Weights of a small transformer language model.
Architecture: LayerNorm before each block, rotary positions.
Training: a variant of SOAP for these matrices, 115M tokens.
Each number is 128 + 32 x the weight over its row's rms, rounded and kept within 0 to 255. Layers, rows and columns count from 0. Numbers have three digits each. The size before them is the row's rms in percent of the matrix's.

# layer 6 MLP down, 128x512, rms 0.215, rows 0-82, columns 256-287
108:110115103145134181164120130094156148155160082155125063111116124169107114072173100085163061143138
098:159181107103116149110156105126141091138105124099135114155121097058176163129109124109125126136170
102:113067148159126179116072119095135115116153106158107139130101177085183196121164179125139117134112
096:120172122155106114155152121143088097062227118117143116135149155133164135148205082154183113109129
104:160160125144109132149152139153083119217103114119112128128138080155121083096202123159134072124197
102:182164115154130119120155188171099127082082108064116150145091113136171095126052134123140105156131
100:143103133140119151155142130165099138127142130115157160143112130170119062092103093213137191132073
106:077140132211172186173101157115172103117045076118140095146169156109064113130103165126146060126126
101:121111143125121158104108191138098105174179098204119154129121131088118137067159129144106137073134
098:131114147101153149129149141161106166152116096140167117122075140129217110172090168158187110107052
091:166094113153131138124159113144073121140123128150143185116119165200136098164164132063093095118035
099:137172116117170172081134121113191149097143125124166095125132096100138089125134184153083107068115
100:084062133134138094192067151099159084135185067146081170143105170133120145101128161149155102119111
098:153156079119104115170072215128125161137147168123120167149177138138135125083168139079148177119164
095:143096169131172148111128103044160161092133090121144135169133148136164121110132095184123137117147
104:132124122069099089115120142165147095138159074095145074133092135135135085164165106133132158169161
101:129111072160149126172130152140174150183172116108212138166096130088165063090090119183100085098107
097:117163096142144090137096128087144098100106121153146064150083148164150127118147103134180097109079
101:039121174108114118109126084158122098158122117122111169130133115111121131125089215149137113149089
102:117069085072133134074134132143149070109130087156109141134160110145189036085142121098165115112080
100:134128134139109142119128142111155122170134074107111184136124100129145155129114161131100093195130
102:106114125172104164073111072095191127150113141138111161141116136142132149181085094106125131127104
108:092172121118126094157162106122147091146128151107128052097128098147139213108113150095123168118140
098:113096160144105177119192114077150107110105128149121193134154071130160087111075109125161110161085
099:141130121103117096126147146133119116134110185132126166107092085187158169198111161084116154126119
103:137135183151159204121192160114108191146126158138147079117115115128153087108138123103181123132114
094:143170170133099126137025135141104161146092104136152116081131143088090143192122086146124114116090
102:102125185113170134181098132099115110163152107123150155134151051139102166158116106173093116102183
103:100166141113086152109072114171068119082142130138082090143156084116173153117112146156108143105105
105:097160107150165169169146075139092153123095103092103097146151162135096165102137151152127071102098
096:158121192194168121160088087099104094070089078145119113164100190146167106088154124116130091119128
101:170116143145133120137081126182167139123109121183170110165124163132088130084128072132149093170102
102:095176110109135142174077027165104140131147135136070171059096132099158105062112153100117130050125
088:115138103128134163152159138080080158127117134139139115109092136152154173141127159058119092103149
096:115153213110116174143093189140120145132104143131100189114102202149106107150163115112110126107118
097:117126108136112166123153165144121124174164159081138132122161136094165126144144122099123150151077
104:120122149171145083179104118100136119144138162145131129119157103181078137126154085093160102101129
104:054154144176127115156132142097085132144113131166139125135106176114106135136153157187131130132089
096:106144138140128133136084122099102206132138105080121097103165088093160137052152117123148086126128
097:156183159084167135096119115137024104089113138131168124083125150114160173190148117114136114176112
099:099116123080141123119147068104124070092180138116115133116152107193140145110122082141135097104131
108:132163143124097126073125157106141113149111091132134118116103108113181107121075137094140112129166
118:146113157127097115090180140126100080099137198139211179131116156133157068108106143152034143117146
106:139075132097145186134140139136197142162097135147146121101148100175141046144134134115138119125151
098:147115138125132131110177108122069139159111181112140145141111087102074117111124156122167095116134
107:141163151120143120139169087131083139157118113151194124038101145110116093095094147197067090142155
100:128177169167085146089076123098152101119081142132096107127134149103116161108152188180161125118136
100:164109174068151135106110102121115102144108101129145179156093168179155139161116111149166151162162
103:165206098131174076144156069148094128092148137100118211184144149108111178109159118142166151152174
106:182132088148049166100132120125134095115158092087160112151109104182119142129154107128153141185116
092:121087151166117162160075157173146132139123117110125139091136139122119118062160118116095126095096
093:117141114099134153158136116114147144155118108116106091098099128048097138110160099128168093130133
100:116069146124140126235137129080131116160113106150125111126093163139117107114121196138177092093128
108:141082163107177157130123057159114141085084140127193171123119081124090133147086176138107182134181
094:100171140092136130170137074157127094121117132187125179173128109084171170114153146189128153102134
099:086187121171158134097165143082141167145096125122100126122108144077124076162080099146165089115105
093:111128127166212100121171086129081106130120116139134141186114080148148099122155139204130098152106
102:147154082112113101078130135138081066131130087129145077087157135150079152120097137128197142178094
098:132126107140205139096153151142107140155152148116141131154124164143142171117129099101184147110083
098:127117083080120139097171149115122116177097140105140152086101141072124138145138090131151161075133
099:112170122149168136156103145123109145148168172125120140107082161126127106127132115122134127149098
102:129114122127079200079154102148084149117125111154156145101082087093129167102110123115110122126156
101:141135084203092118125129071134139169109152093128099105109195163162142145163122172150149114089154
102:166080143141084126115107131106113115102087075171129098150098157143129151112124106172121142118114
104:139145191088131166187118098124085092114142203078101089174201076145108125118080146087113181123116
095:095115119201148047113076119139143159170195127099080180157098160104175138162145091137120105117139
095:169097132073118092130090077115118090171146154116116114124190105152113117118105162076162098151145
098:154122158118163069179139135134190091105167148130088120111127092108117104172161138166125110165095
104:136150140147107167046181148186199186128111122130149106124110190098151125099166082141120175120142
099:131165105099164117135069077171129168039123134142136159146183148124073121102108115089159114139071
097:113155145079150099078168126055080097125110070108094172147123129058128172115157105134116078060126
095:183144133119152135159126182087161143080100080090119089125124093112111140143140104130181162183140
091:185086091142099090140102126118171100215116069129105133152098159132139091127117092107118140176217
099:096146190135153118200151139079105131120086119160087100163161138140168131091143086160107126119131
102:086119147121111118134127118109120105191100120115142125114098069133112065109160140166144135186144
098:119119146067122168152163076094162170108114109229167160149109100160173112105124146154096123083098
102:092182075083125144077118127122175103114117147166102146181138145127108145098080108142141112170137
095:112163061145125079081112104132128156084177160152147148127099166171078174043162163146168128124153
098:105126167111121143152074082130138107126141109124154130107045137140137137071113118123097155148181
102:181133118121152138148108156128102148106128229112116147123222131154121101074088097172115086087138
102:071152095084127130092109115101146123087165116108159110169102116146148187148146108174148113168160
104:130109083157103135129126117112091115086127096148128088083084071114067150143160151098136122047105
102:117195064111120144171111165170144158108150072154151127162091154131134136128110088114166092136141